Part of a small language model's weights.
Size: 11 layers, width 128, 2.69M parameters.
Architecture: RMSNorm before each block, no biases in attention or MLP.
Each number is 128 + 32 x the weight over its row's rms, rounded and kept within 0 to 255. Layers, rows and columns count from 0. The size above them is the row's rms in percent of the matrix's.

# layer 3 attention output (transposed), 256x128, rms 0.134, rows 28-31,60-63,92-95,123-127,155-159,187-191,219-223,251-255, columns 0-127
size [107 103 101  89 102 115 105 105 106 114 124 124  93  98 105 101  99  94 107  86  80  94 104  97 103  99  91  90  86 105  78  75  85 100  91  81  94]
[[ 84 139 131 100 144  98 118  86 123 116 185 130 122 160  34 149 136 152  92 159 119 101 135 150 130 122 122 122 108 136  67 141 106 143 166 166 153 147  99 123 134  78 167 167 123 161  76 115  87 176 125 138 115 111 172 114 142 122 160 176 164 142 100 206  96 149 163 111 163 150 118 142  89 137 178 138 136 165 136 176 106 134 151  90 129 167 124  95 125 139  96  83 148 159 127  87 128  93 119 157 117  54 169 135 123 172 119  57 148  52 121  87 171  58 106 127 144 172 112 125  76 144 112 145  56 124 141  87]
 [164  93 119  90 108  96 145 191 125 137 106 121 128  72 134 179 126 122 100 106 110 155 153 100  75 105 133 100 109  95 167 131 141  43 113 103 117 133 136  91 138 125 121 131 113 178 121 149 120  55 174 106 134 128 155 149 153 149 161 167 119 168 118 193 115 148 155 157 168 144 140 140  56 147 197 129  80 135  50 139 188 119 122  98 150 126 146 133 154 119 151  71 105  69 144 112 144 117 170 134 148 108 116 179  98 135 111 225 144 148 144 119 114 125  84 107 139 165 170  89 147 124 131 182 158 111  89  69]
 [119 127  79 163 109 143  28 135 130 107  90  97 132 134 169 123 143 154 167 114 120 121 149 138 173 151 115 165 160 122  98 154 112 138 120  99  98 118 154 142 168 112 133 139 121 221 146 115  84  44 183  81 162 149  83  93 199 150 115 126 173  73 118 146 136 168 152 127 132 128 189 143 150  88 171 155 152 104  73 152 111 122  87 164 149  78  72 147 153 109 112  86 120 123 111  80 170 153 146 194 134 178  78  92 127 131  93 159  92 138 125 107  81 114 108 146 153 118 147 167 133 116 105 160 159 142 146 145]
 [146 118 124  81 154 152 154 128  72  99 163  95  77 110 144 157  50 112 136 152 141  98 102 132 119 168 109 133 115 169 135  79 114 118 194 141 139 153 196  85 153 118 109 117 130 105 120 140 139  97 102  92 124  73 166 120 151 123 124 185 145  81 140 104 101 131 139 188 147 115  85  54  26 170 137 106 120 117 100 149  72  76 121 157 108 154 114 107 181 166 133 130 137  98  63 168  49 117 132 113  86 121 130 162  80 171 144 140 104  97 141  76 126 172 155 126 129 139  80 103 109 105 103 122 148 113 130 138]
 [ 85 185 135  93 103 129 123 145 109  94 157 108 107 103 128  86 132 142 144 109 180  98  96 125 177 128 149 128  71  91  68 149 125 116  73 142 133 119 180 161 171 130  97 129 131 175 113 128 138 139 116 148 147 150 133 132 155 114 130 111  91 169 128 142 113 112 129 137 165 139 135 125  96 130  89 158 137 149 114 134 125 184 105 151 180  93 187 200 186 145  43 165 190 135 148 110 164  84 131  98 117 148 146 201 134 103 125 150  91 186 168 115 122 205 121 101  74  76 145 121 144 117 151  80 164  79 167  67]
 [169 116 119  92 162 120 128 188  56 127 101 179 103  73 146 145 140 183 113 139 107 125 203 167  45 125 129 147 116 180  72 146 112 119 111 127 121  60 137 108 105 148 145  83 142 187 125  43 121 129 150  98 164  99 100  91 115 155  84 123 175 110 143 102 151 114 150 112  80 161 132 126 131 140 115 148 109  99  66 154 105  71 103 102 155 125 116 115 154  96 189 125 132 101 186 141 151 114 128 149 132  95 144  96  86 149 158  82 126 119 151 131 144 128 141 189 143  81 116  71 130 168 126 107  66 133 161 113]
 [154 128 108 173 127  93 137 120 152 151 119 130  91 107 125 138 139  71 181 112 106 137 127 113 176 163 120  77  93  86 120 161 169 192  81 141 130 142 163 142 156 105 129  96 173  84  95 140  46  87 154 122 122 143 100 171  72 171 110 108  58 171 101 123  68 123  71 135 136 124  85 126 155 149 122 107 142 146 135 124 117 102 114  83 141 209 126 115 128 138 146 124 186 151 162 107 139 124 176  85 163 138 130 162 148  60 182 154 133  72 111 127 161 116  95  86  78 111 127  99 173  83 130 104  80 127  74 138]
 [115  84 147 122  69 134 141 119 116  94 197 149  77 104 132 152 159  96 170  95 124 135 193 105  94  88 146  72 163  91 149 149  72 142 159 197 106 138 112 128 126  61 177 114 146  95 109 163  75 182 164 113  96 135 129 184 118 172  55 132 120 137 121 156 133 178 115 124 167 158 137  78 102 181 104 112 119 111  88 169 129  91  99 112 181 172  75 113 144 158  83 153 122 165 130 106 114  94 135  89 124 151 122 136 139 131 131 131 150 141 117 187 162  77  99  99 136  66 149 135 128 157  70 118  93 120 135 142]
 [164  74  86 133  82 104 155 115 140 165 170  74 147  82 126 118 162 151 132 183 108 140 133 136 114 162 106 168 105 105 136 120 159 126 126 142 158  79 119 177 153 100  86 114 183 127 149 127 123 106 114 153  96  66  81 104 139  93  99 114 118 151 165  47 116 121  75 124 155 103 125 105 127 148  83 156 131 153 129 116  85 133  71 150  81  73 115  92  76 145 139  85 136 175 118  98 128 112 120 129 199 146  74 132 202 107 129 116 153 158 123 105 229 145  64 150 173 145 132 159 144 143 121 129 152 124 183 152]
 [106 124 156 194 169 138 137 117 192 124 238 169 142 154 133 107  71 146 116 125 104  98  88 167 144 174 148 141 156 116 117 122 114 118 184 142 128 135 108  90  72 149 182 175 102 143 137  72 147 150 138 193 117 144 143  97 138 110 138 182 102 152 129 141  79  52 108 161 166  90 147 150 106 159 138 121 124 171  97  50  93 115  90 166 168 144 152 106 159  59 148 132 158 152 115 153 140 173 102 145 161  93 111 123 181 110 110 165 134 117 168 113 112 136 112 132  88 181 124 136 108  77  95 106 138 136 125 115]
 [142 131 115 133 124 164 136 161 113 117 127 103 136 121 125 128 112 172  91  74 169  50  74 144  53 130 180 200 161 133 134  81 143 123 144 130 131 175 126 142 139 205 106 149 112 152 101 105 113 111  89  60 170 112 119 114 163 156 108 150 102  67 100 100  76  82 147 110  55 151 113 149 121 155  62 127  75 144 105 186 103  87 196 140  95 131 181  98 113 152  89 124 130  97 131  96 131 121 141 128 117 112 138 175 160 121 161 113 179 143 109 132 151 209 159 104 162 117 111 149 144 160 118 113 138 125 167 106]
 [ 94 111 124 153 121 112 106 170 149 137  99 211 199 144 121 126  99 106  99 148 116 164  77 157 126 143 125  76  27 102 173  68 111 127  57 136 168 115 104 136 174 160 151 130 164 176 112  90 107  98 112 144 126 106 126 133 146 134 131 144 132 144 141 109 187  69 119  91 200 126 137 124 145  84 128 150 114  92 119 161 100 162 168 146 135 119 141 152 145 170  87 150 150  93 111 175 158 109  66 110 105 155 160  99 140 147  80 125 136 160 177 128  94  73 168 159 158 197 158  93 159 100 106 110 154 129 123 117]
 [ 90 110 122 156 157 128  77 134 125 151 122 115 144 126 151 206 203 130 158 123 108 124 133 145 109 123 147 143 118 101 108 147 159 100 125 107 138 163 104  98 108 135 108  86 158 160 154 127 137  94 135 130  62  81 177 123 112 106  67 103 104  23 180  80  35 139 131 150 127 141 135 107 171  84  97 201 102 199 110 111  77 102 153 140  74 145 124  83 113 142 112  96 150 118 140 140 114  64 160 113 167 115  87 193  88 126 122 140 160 156 153 154 119 148 108 101 179 118 119  97  90 148 109 111 128 100 114 108]
 [144  84 116 111 157 182 132 132 147 128  94 115 147  78 119  93 102 168 151 164 108 137 141  88 144 113 114 144 165 112 180  89 100 131 196 196  93 115  91 118 117 122 116  51 127 110 141 151 158 106 170  87 134 126 189 118 118 169  92 157 124  83 212  92 135  79 137 122 176 148  96  99 169  90 164  80 127 109  75  95 100 128 155 108 173 134 124 113 126 133 144 115  74 194 102 117  75 146 101 129  99 155 132 150 125 144  92 115 129 185 213 113 155 176 169 110 131 112  92 103 149 114 141 150 149 148  69 152]
 [ 55 136 198 124 117 143 146 102  99 198 125 132 125 151 157  59 112 182 107 138 114 135  87 135 174 129 118 151 137 159  89 103 139 129 113 133  52 117 135 166 152 132  72 130 161  63  46 127 122 137  49 125 155 118  97 103 112 148 197 124 128 113 174  84 143 136 158 119 123 156 114  89 113 162 103 128 117 113  85 150 104 143 116 131  50  76 151  80 148 135 102 149 119 136  90 139 121 102 130  95 155 146 142 131 124 139 164 178 164 113 150 139 112 137 138  90  72 136 159 108 192 128 141 135 128 210  83 105]
 [135 162 198  72 105 134 140 116 112 167 152 197 145 114 163 152  96 127 153 140 115 171 159 125 118  64 159 168 149 123 135 158 165 141 201 140 107 125 182  94  86 132 130 102 109 119 117  95 109 173  88 150  96 118 103 138 110 134 127 152 114 157  77  94 114 182 135  54 103 147 156 101 143 137 102 182 137 123 171 114 165 112  94 129 121 118 134 112 108  84 154  79  90 119 109 138 154 134  71  89  79 127 139  71  74 116 131 123 185 127 180 123 124 108 129 125 111 192 131 120 169 133 106 120  34 147 103  52]
 [153 220 143 135 131 103 110 149 117 184 117 124  51 155 159  87 147 105 154 139 107 134  89 152 140 161 131 121 143 161 138 171 140 138 144  89 172 174 200 126 104 126 119 127 109 149 154 136 142 163  97 149 108 135 153 148 105 153 160 190 139  78 153 111 117 118 110 104 136 116 205 178 142 108 117 120 123 128 198 130 117 187 123 166 157  92 188 145 147 113 161  74 160 139 159 102 239 161 183 104  77 116 129 168 125 143 139 169 122 136 143 118 144 139 115 129 131  98  80 188 133 130 165 150  98 131 148  73]
 [151 134 168 113 138 112 109 131 134 124 169 122 128 169 144 104  70  96 150 154 149 177  68 105 143 144 167 144 116 116 140  77 139 126 153 151 105  88 164 160 100 114  99  87 132 190  73 166  66 134 125 145 113 126 112 132 114 140 164  95 129 114 107  91 136  42  99 105 174  84 137 126 135 145 151 106 164  80 156 103 147 127 134 152 110 144 154 121 123 215 120 112 125 173 107 154 166 150  88 156 117 124 162  38 119 126 181 100 155 106  78 146 134 100 102 160 104 129  44 137 156  40 158 146  79  87 113 152]
 [161 172 131 103  97 134 116 165 121 143 128 118 121  97 191 133 163 155 141 113 109 164 100 133  77  79 137 118 105 157 120 139 190 159 138  69 179 147 139 148  80 163 105 102 118 129  57  60 106 219 152 118  71  94 103 137  72 140 164 139 148 102 143  91 138 106 175  95 148  36 145 108  91  97 149 155 119 134 156 119  94  99 161 107 107 111 173  99 113 157 188 147 127 108  96 160 177 127 148 115 109 151 149  70 150 123 119 131 171 102  86 119 105 144  91 160 134 163 124  90 145 131 141  55 114 170 158 135]
 [115 183 121 196  76  87 125 110  76 114 114 134 115 160  73 142 135  70 117 153 162  62 148  97 108 158 136 113 139 128 166 139 164 157 165  97 153 148 169 150 200 135 153 183 101  89 135 152 146 185 133 112 138 174 103 164 134 155 108 104  88 103  46 116 158 150 124 159 101 115 137 137 213 125 101 148  81 120 180 169 162 186 145 132 170 108 113 108 126 150 121 180 139 189  92  93 119  95 120 139 134  94 108 128 137 126 159 152 108 150  88 148 153 191 146  75 107 111 183 151 105 151 119 123 162 122 103 126]
 [143 122 138 180 174 111 151  97  74 109 109 130 125 144  95 136 111 101  86 101 104 149 173  91 122 118  94 103 126  99  60  80 114 120  98 136 141 135 128 164 154  97 134 123 143 187 131 107 218 145 119 156 129 164 146  88 152  76 111 140 121 132 196 162 141 135 162 145 206 114 169 133 138  88 147  70 124 220 110 185 139 156 184 120 123 137  66 186 141 120 121 177  75 140 139 160 165 133 160 156 129 120 171 183 126 156  80  89 118  99  95 138  82  95  93 130 119 188 121 113 124 133 123 142 156 119 143 157]
 [151 105  94 154 140 169 142 162 115 115 112  66 158 106 136 155  96 192 128 177 126 138 182 142 117 118  75 111 124 147 149 103  81 140 125 103 118 104 103  96  77 100 132 103  94 119 162 136 180 108 171 120 175 169 135 140 103  84 138  98  75 149 160 124 122 179  99  84  52 158 168 132 168 138 159 121 143 112 150 114 145  97 104 109  88 143  80  52 169 130 212 142 107  73 170 151  82 143 139 142 132 104 118 144 105 113 136 142 109  91  55 120 143 120 190 135  98 108 167  94  85  91 113 134 117  78  84  82]
 [163 148 161 220 101 147 153 109  40 111 100 104  88  92 151  80 160 133  81 115 127 117 136 149 114  88 105 102 128 168  73 150 127 104 168 105 138 158 112 132 147  86 130 142 102 107 139  99  83 125 148 169 139 122 154 146  96 162 163 135 152 113 124 138 192 118 133 164 118 127 121 109 152 137 129 178 189 144  71 117 144 164 146 118 198 125 120  82 141  94 126 149 169  91 140 138 148 127 119 100 144 154 175  96 141 163 134 164  82 155  86  51  94  77 162 177 187 109 145 111  85 167 157 158 195 149 163 122]
 [126 144 164 110 156 129 120 138  71 119 113  99 138 153 200 122 199 115 122 107 100  79  71  93 162 137 171  75 173 137 125 123 145 127 128 118 130 153 189 117 139  99 160 168 120 128 178 199 118 100  99 138 110 130 122 150 169 121  86 153 171 154  48 134 112 120 158 146  64 134 124 159 137 124  87 177  91 118 150  94 108 114 108 178 128 159 104 100 126  34  94 111  90  92 148  90 150 149  95  80 126 167 107 110  92 158 125 165 113 147 152 119  96  86 149  84 105 142 139 214 153 143 155  79 105 137 107 148]
 [114 119  58 104 112 130  93 114 124  47 111 114 136 139 153 122 114 135  87 125 106  73 132  93 134 156 123 182  93 131 117 131 173 155 148 157 124 131 140 138 116  71 119  82 209 128 170 144  77  90 135 160 122 126 124 163 159 156 145  82 152 154 126  95 117 187 131 127 160 125 145 154 180 123 126  89 168 158 194 124 139 148 115  88 126 153  33 176 102 183 101 154 121  99 146 101  78 166 114 134  36 205  95 120 157 127  71 129 165  97 108 121  85  97 120 135 115  99 136 147  92  96 136 102 125 130 160 124]
 [146  64 117 133 136 137 104  87 108 162 128 106 116 138  88 150 178 177  89 107 119 129 152 119 158 135 161 192 103 149 155 173 114  76 104  85  96 120 110 154 106 115 124 137 156  78 164 156  58 158 164 136 151 117 147 151 132 100 180 115 136 231  90 140 134 149 146 158  87 103 135  99  94 129 127 152 141  59 109  82  91 124  50 115  96  97 183 113 137 102 140 177 149 159  93 164  91  83  65 135 126 159 103 165 143 115 123 147 118 149 164 107 158  85 128  83 133  81 118 124  92 163  74 163 177 124 148 124]
 [123 158  82  76  98  83 166  80 171  72 150 117 109 128 174  95 139 113 109 113 138 206 157 125 148 100 118 211 147  73  62 153 171 106 112 155 157 122 114 104 103 140 112 121 197 142 102  61 159 106 137  95 105 143 118 124 136 131  71 145 162  98 100 145 110  87 131 123 119 124 107  87 181 132 123  79 140 174 137 154 177 135 132 116  73 173 184 147 115  66  85 153  93 141 149 130  99  84 100 144 217 156 128 131 176 131 182 134 138 122 148 111 141 124 133 124 129 135 113 153 122 161  66 131 100 159 134 121]
 [186 100 103  74 122 125 152 161 148 128 141 116 136 159  95 124  97 186 124  81 155 101 142 109 202 177 186 161 108  92 110 125 123 159 118 158 170  77 177 169  97 135 119 175 127 116 130 157 125 136 112 102 121  90 150 199 187 104 199 180 128 138  82 117  90 104 127  94 138 177 112 159 131 172  90  89 107 140 152 181 129  95 141 160 124 179 118 145 170  87 171 154 119 116 111 117 174 125 103 135  70 128 156 187 198 125 129 124 158  89 167 169 173 170 180 145 135 142 144 113 131 135 115 111  88 147 118 148]
 [158 154  69 124 184 124 134 144 133 179  75 161 126 135 133 123  54  94 137 125 106 146 114 147 144 148  84 156  98 139  85 152  51 129  62 122 119  82 106  80 132 138 131 149  60  73 124 172 122 119  68  97 144 126 114  99 185 148 177 130 170 135 160 116 119 153  95 148 140 112 127 120 125 120 154 128 159 170 148 101 122 132 138  56  94 115  95 140 148 122 136 183 140  89 118 131 119 149 117  92  88 130  93 123 146 140  46  80 230 157 110 158 124 134 153 163 171 134  99  89  70 106  87 127 136 110 104 152]
 [146  86 153 144 139 171 147  86 150 138  85 100 171  68 118 121 145  75 189  96  81 173  91 142 119 141 102  97 160 157 167 113 134 110 127 143 148  92  89 116 139 119 141 129 171 125 144 106 121 144 124 108 119 113 109 142  59 100 133 117 123 129 137 153  86 138 105  81  69 118 105  76 113 100 128 140 153 129  88 145  82 138 153 149 132  90 131 120 106 172 117 153 146 108 147 210 141 181 118  80  80  74 113 108 124 175  58  32 159 150  97 186 140 141  70  91 132  97 151 147 120 119 183  94 154 127 200 140]
 [ 86 161 130 134 129 136 163 146 157  62 136 104 180 135  72 131 100 108 104 154 122 118  87  94 161 166 185 106 102  92 157 156 118 147  82 113 204  92 129 122 125 122 109 120 128 121 172 102 178 153 202 122 128  94 122 104 103 134 178  80 105 170 151 158 208 101 115 133 136 125 108  90 145  87 161  97 134 158 160 122 110 181 103 147  97 135  92 155  62 186 134 133 194  86 162  92  95 136  74 122 138  57  89 119  80 146  99 108 179 112 120 133 144 115 147 125 102 129 132 143 145 115 180 176 180 104 120 117]
 [169 195 153 143 154 138 154 173 168 110 174 135 171 139 104 172 127 135 153 105  84 107 156 117 175 165 164  70 158 153  96 166 151 118 138  82 106  72 154 146 153  73  59  94  96 100 107 100 119 127 108 161  78 124 105 147 153 125  85 114 119 165  72 105 125 102 155 145  91 178 117 125 142 149  69  84 152  67 132 121 123 137 107 121  92 154 153 139  89 161 141  70 110 142 134 109 181 122 115 105 136 102 134  76 153 123 192 150 127 109  67 139 171 113 151 102  85  90 166 128 143  99 185 109 172 104 193 127]
 [118 154 163  83 128 161 194 121 156 154 118 123 170  57 182 187  67  93 127 146 164 142 115 146  90 190 118 104 153 137 141 159 169 138 135 149 157 141 104 109 156 157 146 187 114 170 110  82 151 131 143 151 137 177  82  64 132 153  69 129 108 111  90 165 163 161 100 139 115 143 143 137 122  92 188 169 165 114 117 140 104 108  77 107  95  64 110 132 122 171 118 115 131 107 115 105  98 131 166 171 141 124  56  56  88  92 108 122 157 128  65 118 123 131 153 190 133 125 165 136  79  90 101 135 131 121 112 101]
 [141  96 137 178 157 144 152 137 179 134 111 155 148 154  77 145 110 110  99 108 189 129 120  72 132 129 184  89 131 104 162 104 116 150 102 101  76 139 161 143  96 177  77 152 159 184 155  87 159  84 122 125 148 136 120 132 138  98 197 112 121 150 169 164 181 111 103 122  69 140 153 133 145 121 159 116 119  80 135 180 183  67 115 194 189 120  94 188 141 136 135 148  90 145 162 189 126 127 105 164 155 115 156 132 128 130 172 152  86  68 123 192  64 126 148 127 128 111  97 111 154 122 130 162 123  96  75 101]
 [112 137 127  55 138  90 133 142 123 110 161 100 131  79 135 111 149 131 171 109 124 248 107 108  98  81 121 145 166 103 123 115 111 144 158 116 122 169  67  99 130 171  93 134 173 116 111 105 148 136 149 105 127  83 123 120 180  81  64 107 142 100 189 179 179 179 106 102 174 134  83 153 130  68 131 141 201 153 173 138 131 124 147 149 140 146 124  93  59 122 132 125 124 139  69 120 107  89 135  77 112 179 105 180 146 103 142 111 128 123 178 136 126 150 153 172 159  80 134  99 128 166 125 148 149 118 107 172]
 [163 185 137  88 182 128  86 161 129 118 154 148 152 174 141 140  81 141 131 178 151  70 130 177 118 116 125  79 165 164 207 107 100 137 127 124 120 139  97 156 118 151 133 144 121 128 116 176 151 114 107 143  51 140 128  78  97 124 110 128 213 147 165 167 127 143 139 110 105 176 127 165 102 151 112 127 139  76 143 104 139 200 150 129 134 154 121  77 199 120 141 130 158 200 161 100  95 145 125 133 184 172 170  93  87 154 144 140 151 127 169 112 127 148 164 192 170  74 142 141 121 143 147  64  97 118 115 125]
 [150 104 114 185 115 176  88  58 155 115 115 157 154 110  95 118 172 141 100 175 107 120 117 135 153 121 126 138 162 140 105 175 172 140 112 153 132 139 103 137  82 102 120 173 146 123 112 134 145 125 156 119 110 160 149  99  68 153 185  77  91  96 157 205  68 164 159 105 142 149  95  93 132 135  67 126 105 151 108 147 186 175 150 110  91  89  79 134  75  91 128 103 120 146 106 137 150 173 152 183  96 152 111 149 163 122 138 115 116 153 163  91 106 240  69 138 118 103 137 129 132 165 162 122 129 160  65 111]]
# layer 3 attention value, 32x128, rms 0.114, rows 28-31, columns 0-127
size [ 89 102 101  95]
[[131 175 177 143 103 119 104 146 104  94 129 124  77 196 164 118 160 178 182 135 182 178  81 145 146  99 110 100 124  89  96  80 181 124  89 159 103 112 102 124 195 148 191 158 144 152  87 105 119 120 164 181 132 110 101  82 171 124 100 165  95 132 124 159 176 150 149  90 122 145 108 163 138 125 137  91  73 131 142 172 139 170 155 133 152 168 137 160 140 147 133 154 169 146  90 103 140 128 111 190 159 120 133 171  83 100  94 125 111 121  97 170 163 106 155 126 101  80 164 137 125 122 124 154 156  24 106  92]
 [125 143 101 139 123 180 125 160 153  80  34 115 124 143 135 111 154 175 149 133 108 169 110 115 140 181 140 129 120 133  96 123  86  80 135 146 109  94 120 139  90 129 118 129  80 149 154 161 118  77 110  99 136  73 146 166 131  99 119 170 187 125 174 175 116  90 111 146 128 153 170 116  91  89 102 106 185 133 133  98 118 137 219 118 160 161 118 145 158 171 132 112 125 105 170 106 166 151 136 123 164 103  77 106 106 154 144  77  95 112 135 108 196 115 142 193 121 172  77 143 119 145  87 111 238 112 113 144]
 [147 162 154  95  82 116  88 174 127 145 192 122 129 109  89  99 172  94  61 133 121 177 168 154  92 127  90 163 128 126 130  88 121 128 171 106 134 120 121 159 132  91 127  85 104  80  79 125 125 148 103 156 142 116 130 102 138 177 107  92 174 159  69  96  99  54 155 156  79  67 107 152 100 105 130  91 126 122 212 155 159 144 154  81 163 165 163 133 109 134 104 104  89 151 117 123 155 137 168 122  87 136 108  81 178 156 154  90 139 162 129 206 109  89 112 129 122 142 169 196 144 153 175 114 127 168 130 124]
 [108  98 129 157 116 116 137  62 104 140 162  85 165  86 188  97 192 122 167 127 132  92 152 100 159 119 106 166  98  78  82 146 117  84 143 105 128 161 116 137 104 132  99  81 105  93 132 107 170  96 147  98 143  88 164 126  95 108  75 107 100 178 106  96 148 107 117 164 163 108  84 103  85 106 145 132 160 171 125 120 162  66 129 140 143 126 149 100 126 155 103 107 160 126 103  78 172  59 137 197 221 176 137 166 115 124  82 143 156 176 117 136 136 130 101  99 179 133 212 122 125 129 161 151 156 118 104 124]]
# layer 3 MLP gate, 320x128, rms 0.149, rows 0-4, columns 0-127
size [ 95 125 106  92  88]
[[139  73 157 132 130  69 148 116 161 209 131  94  83 171 131  90 109 126 154 116 103  96  98  98  63 194 175 103  84 149 173  66 147  53 101 158 148 157 142  58 151 136  78 127  96 171 125 107 131 117 145 131 197 136 101  77 108 134  93 101 133 145 113 135 109 135  79  85 101 116 108 103 129 163 132 110 127 139  73 127 105 164  78 146 130 121  59 110 107 161  96 113 133 129  67 107 150 148  54 130 120 147 102 116 116 128 138 153 108 138 115 120 147 173 142 132 112 132 150 137 116  59 114  79 161 175 152 105]
 [104 107 143 138 162 110 159 111 106 122 131 148 106  74 132  56 102  77 123 202 117 119 142 147 121 128  92  72 179 152 145  71 105  70 108 187 165  90  84 137 148 207 110 117  99 137  92 119 179 159 132 178 120 145 109 172 145 179 159 134 175 158 152 126 200 160 104 138 128  96 104 140 133 192 156  99 105 113 156 100 120 134 136 156 185 131 144 112 120  98  88 103 154  90 142 117 139 136 113  95  34 161 123  78 122 114 149  90  93  68 128 158  78 118 146 118 139 113 177 118 118 113 107 149 162 117 127 165]
 [129 102 157 134 120 119 153 127 138 115 137 158  69 144 111 151  66  74 188 150  62 112 147 151 105 103  93  98 174 191 124 136 149 117 116 188  88 150 130 126  64 217 139 172  86 105  88 180 139 146 136 164 153 144 141 119  98 110 128 158 119 147  77 154 150  99 120  46  88 106 155 125 121  92 149 131  52 123 151 121 160 167  88 165 161 128  88 106 116 147 157 116 109 130  76 137 125 156 169 123 117 183 106  71 172 110 156 134  97 133 125 175 129 115 122 121 121 171 107 108 113 132 144 172 170 103 100 195]
 [ 98 156 133 114 139  93 124 124 134  95 125 187 124 173 114 160 135 132  83 101 161 117 119 135 131 140 125  65 120 150  98 136  41 150 114 173 105  64 181 106  89 144  91 121 124 132  86 173 186 155  56 137 144 106 175 139 152 120 152 105 104 158 200 115 184 111 108 110 119 132  75 120 182 172 156 189  86 136 123 117 130 159  94 144 135 145 104 131 116  42 179  92 153 169 147 102 150 157 137 182 167 144 141  91 156 153  98 124 166 142 133 129 153  74 139 155 102 125 138 188 149 135 155 108 132 120 125 202]
 [165 189 152 127 111  77 155 128 145 125 147 101 156 118 135 148 125  99 157 143 125 131 118 129  76  42 110 135  76 171 120  87 155 135 141 133 113 144  80 130 134  93 113 146 111 111  90 186 163 127 139  48 159 103  70  87 134 125 152 127 114 148 110 165  50 163 113 119 108 120 131 156  81  98 129 127  82  65 141 130 117 145  49 117 132 136 160 125  79 125  98 112  79 192 147 161 163 152 152  88 102 133 103 136  91 126 152 160 207 162 197  90 167 125 130 168 179 152 117 146 108  97 183 127 158 122 136 105]]
# layer 3 MLP up, 320x128, rms 0.141, rows 0-3, columns 0-127
size [ 95 128 104  94]
[[112 141  46 106 128 156 124 155 117  42 130 152  78 154 160 116 131 121 122  57 129 142 172 135 134 115 172  99 181 126 102 126 120 128  98 163 125 118 161 151 135 154 155 140  68 118  97 110  81 165 111 106 123 145  97 130 195 183  41 141 117 163  94 128 148 132 133 111  76 134 125  92 122 178 107 125 127 160  82 105 109 114 129 116 138 211 161 125  84 147 108 161 126  91 108 104 175 135 115  70 127 133 150 134 129 122 145  74 140 126 105 163 151 111 127 232 162  57 132 134 100 126 182 134 115 142  86 123]
 [135 188 131 116 121 153 136 151 127 139  66 115 155 103 158 125 119 107 172 187 103  95  60 126 119  55 120 147 169 123  94 120 146 193 123 191 119 139 162 116 144 164 109 152 148  91  70 120 125 110 204  94 135 107 102 104 145 125  99 114 174  96 131 166 154 129 139 100 152 116 115 179 103 187 154 132 101 137 101 131  88  49  88 166 141 102  81 128 134 126 149 116 144  89 177 133  96 128  88  72  78 115 151 129 126 116 153 119 113  74 153 183  93 185 115 109 140 119 146 118 140 191 183 136 183 145 152 180]
 [ 63 183 148 136 136 126 174 127 116 195 114 137 137 129 127 134 170 155 136  74 156 163  87 115 154  91 196  98 107 130  65  96 157 114 130 121 124 137  99 136 127 147 133 110 167 141 188 111  94 107  77 109  86 169 110 141 139 123 213 121 125 100 187 133 111  91 136 102 153 117 190 120 171 111 128 192 148 118 105 152 101 152 119 126  99  94 179 166 133 177  77  91 150 112 105 108 134 121 134 161 118 150 120 184 167 131 127 176 147 186 178 140 147  96  94 171  97  61 178 127 129 160  87 128 146  69 144 109]
 [152 129 175 133 110  95 103 138  63 155  52 175 134 146 150 118 117 113 100 138  90 134 136 136 111 126  69 161 124  91  74  97 130 118 165 167  80 144 126 114 103 124 127 143  80 133 117 106 173 134  91 154 144 148 128 200  84  67 136  88 137 142 156  80 135 167 139  59 173 145 112 139 110 167 184 114 132 114 149 158 146 202 136 179 106 181 147 120 125  92 152 103 184 133  99 129  99  99 164 193 134  81 131 127 199 126 128 126 117 157 157 160 108  95  80 109  81  91 142 137 160 127 110  67  98 135 169 165]]
# layer 3 MLP down (transposed), 320x128, rms 0.126, rows 0-3, columns 0-127
size [100  96 104  98]
[[162 107 151 144  92 150  94 117 151 105  69 150 146 154 121 120 143 108 165 168 111 122 102  73  82 121  34 163 169 172 137 134 141 127  77 186 154 108 174 145  98  64 138 126  73 155 160 100 179 116 149 147 194 103 148 100 163 114 145  73  93 125  80 109  96 157 136 103 174 111 138  87 173 127 108 122 125  84 204 167 146 139 141 106 145 143 141  70 132 171 113 139 153 140 155  74 151  72 133 121  84  93 116 156 113  77  79  94 135 149 134 122 121 100 179 142 109 129 144 120 171 120  84 110 190 133 136 132]
 [157 110 154 118  62 101 231 136 183  99 122 125 140 151  84 148  77 137 181 113 136 128 143 111 110 137 101  97 156 137 170 187 156 130 160 142  99 123 152 161 144 152 114 111  96  98 137 111 116 154 164 134 102 105 108 124  99 116 160 178  88 144 122 131 160 147 120 200 148 199 125 143  92 121  75 117 103  62 164 121  97 102  99 121 100 137 143 141 153 143 152 110 112  42 118  75 125 139 139 137  84 115 136 180 113 123 142  99 129 105 129 132 102 232 152  70 113 170 152 143  94 162 107  64 109 100  97 101]
 [107  69  98  75 141 108  85 134 156 121 131 166  88  98 102 125 123 104 153 173 106 125 115 110 132 127  98  84 111 161 132 158 142 131 163 155  80 138 156 137 129 108 136  98 121 139  98 196 124 132 129 150  92 148 148  98 174 179 150  66 114 199 136  93 115  56 112 119 107 115 124 158 105  95 131 130  89 139  71  85 151 187 114 148 164  70 142 178  71 139 116 120  90 121 135 115  55  68 125 119  81 142 149 154 120 147  89 144 127 109 191 134 159  63 146 187 137 170 101 118  78 165 134 199  93 119 143 150]
 [127 134 118  85 141 143 161  90 134 146  78 127 101 194 133 150 111 176 103  99 150 138 139  74 171 137 129 139 124 148  59 111 148 146 161 195  64 130 157 172 166  88 142 120 122  57 116 107 101 110 131 167 154 121 102 131 108  59 131 172 160 118 117 187 147 128 147 128 175 181 122 148 151 144 131 156  87 124 122 126 139 148 119  84 134 163  45  97 144 144 164 109 155 160 104 154 142 138  85 158 157 100 133 115 133 129  71 151 121 166 140  74 110 147 104 196  75 186 129 164  50 162 148 123  79 137 167 135]]